Weights of a small GPT-style language model, trained from scratch on English Wikipedia: rotary positions.
Each number is 128 + 32 x the weight over its row's rms, rounded and kept within 0 to 255. Layers, rows and columns count from 0. The size above them is the row's rms in percent of the matrix's.

# layer 9 MLP down (transposed), 384x64, rms 0.168, rows 378-383, columns 0-63
size [ 77  87  81  83  93  99]
[[135 147 145 150 122 126 169 148 110  85 120 176  54  92 102 119  57 157 196 101 138 162 149 177 114 158 133 141 133 152 156 127 153 104  73 161 149 152 190  99 135  71 161 138 110 163 123 135 161  93 176 117 102 124 178 112 136 112 139 191 173 136 110 117]
 [100 175  84  45 147 141 114 139 124  94  51 122 137 163 102 139 101 154  74  93 166 133  72 136 107 136 146 133  93 188 134 135 121 125  94 109  76 111 107 131 126 119 139 162 153  99 149  95 203 122 119  89 139  96 147 100 155 177 197 155 136 138 134 124]
 [148 145 149 109 159 123 144 149 111  33 159  94 201 148 101 148 141 145  89 104 136 149 151 155 127  78 154 172 139 128 146 118 107  78 128  93 122 154  82  85 129 159 136 141 116  79 175 113 116  70 150 162 183 142 109 210 166 142 107 114 113 150 156 133]
 [152 116 146  57 122 149 103 104 154 147 136 135 212 178 142 144 146 151 123 125 105 122 167 140 124  79 120 103 137  83 120 148 185  67 127 178  99 106  96 106 140  83  98 123 172  70 153 132  75 110 129 154 117 123  96  84 103 176  94 120 159 179 121  87]
 [186  74 118 158 130 121 255 130 159 100 136 139 113 100 166 171 182 110 114 148 119 116 143 155 133 119 102  74 138 159 134 168 186  92 124  73 139 127 144 135 156 157 186 158  82 136 117 136 149 147 108  94 138 108  76 123 126 114 127 100 113 142 128 104]
 [134 147 100  64  88 165 136  51 152 174 108  97  67 159 132  84 163 140 111 127 162 141 151 148 116 159  67 109 111 141 120 126  98 116 108 158 133 111 106 166 106 156 154  55 145  91 116 139 147 134 158 166 132 146 173 189 179  69  95 114 120 116 100 138]]
# layer 9 MLP up, 384x64, rms 0.2, rows 379-383, columns 0-63
size [ 79  80  88  89  95]
[[140 184  79 111 102 122 155  99  93 130 101 175 110 116 115 103  96 144 211 157 125 174  74 172 125 120 100 148 122 143 112  84 121 105 175  51 111 140 145 137 173 145 110 115 168 151 180  66  82 123  95 180  96 156  88 138 105 116 121 129 142 114 107 140]
 [128 167 136 156 155  92 123 136 162  75 148 133 107 126 111 143 146 103 125 117 130 111 201  95 144  81 112 181  68 111  60 145 146 137 128 156 121  98 140  71 138 149 110 112  99 120 169 166 200  79  83 167 106 167 113 124 108 179 185 129 103 145 177 138]
 [161 137  63 128 135  83 154 147 100 110 144 143 119 158 113 135 136 162 203 162 181 101 147 155 113 123 136 117 127 149 188 164 125  98 154 109 139 121 240 104 142 134 129 113 129 158  58 121 105 113 149  92 160 136 151 170 118  84 139 113  98 169 182 145]
 [130 155 120 102 132  60 141  93 171 124 175 126 135 109 131  95 110 106 154  99 130 149 141 180 176 148 148 162  96  66 184 182 164 149 114 101 128 138 170 143 165 110 103 140 121 129 145 117 114  88 130 130  88 215 167 198 116  90 166 123 104  94 162 103]
 [133 128 103 172 142  98 140 176  68 140 121 145 170 145  78 123 133  79 113 143 105 142 166 177 170 154 129 142 194 114  42  83 114 174 166 116 126 133 120 128 112 151 135 176 160 178 163  72 112 128  90 166 128 162 106 115  83 136  94 112 111 108 152 172]]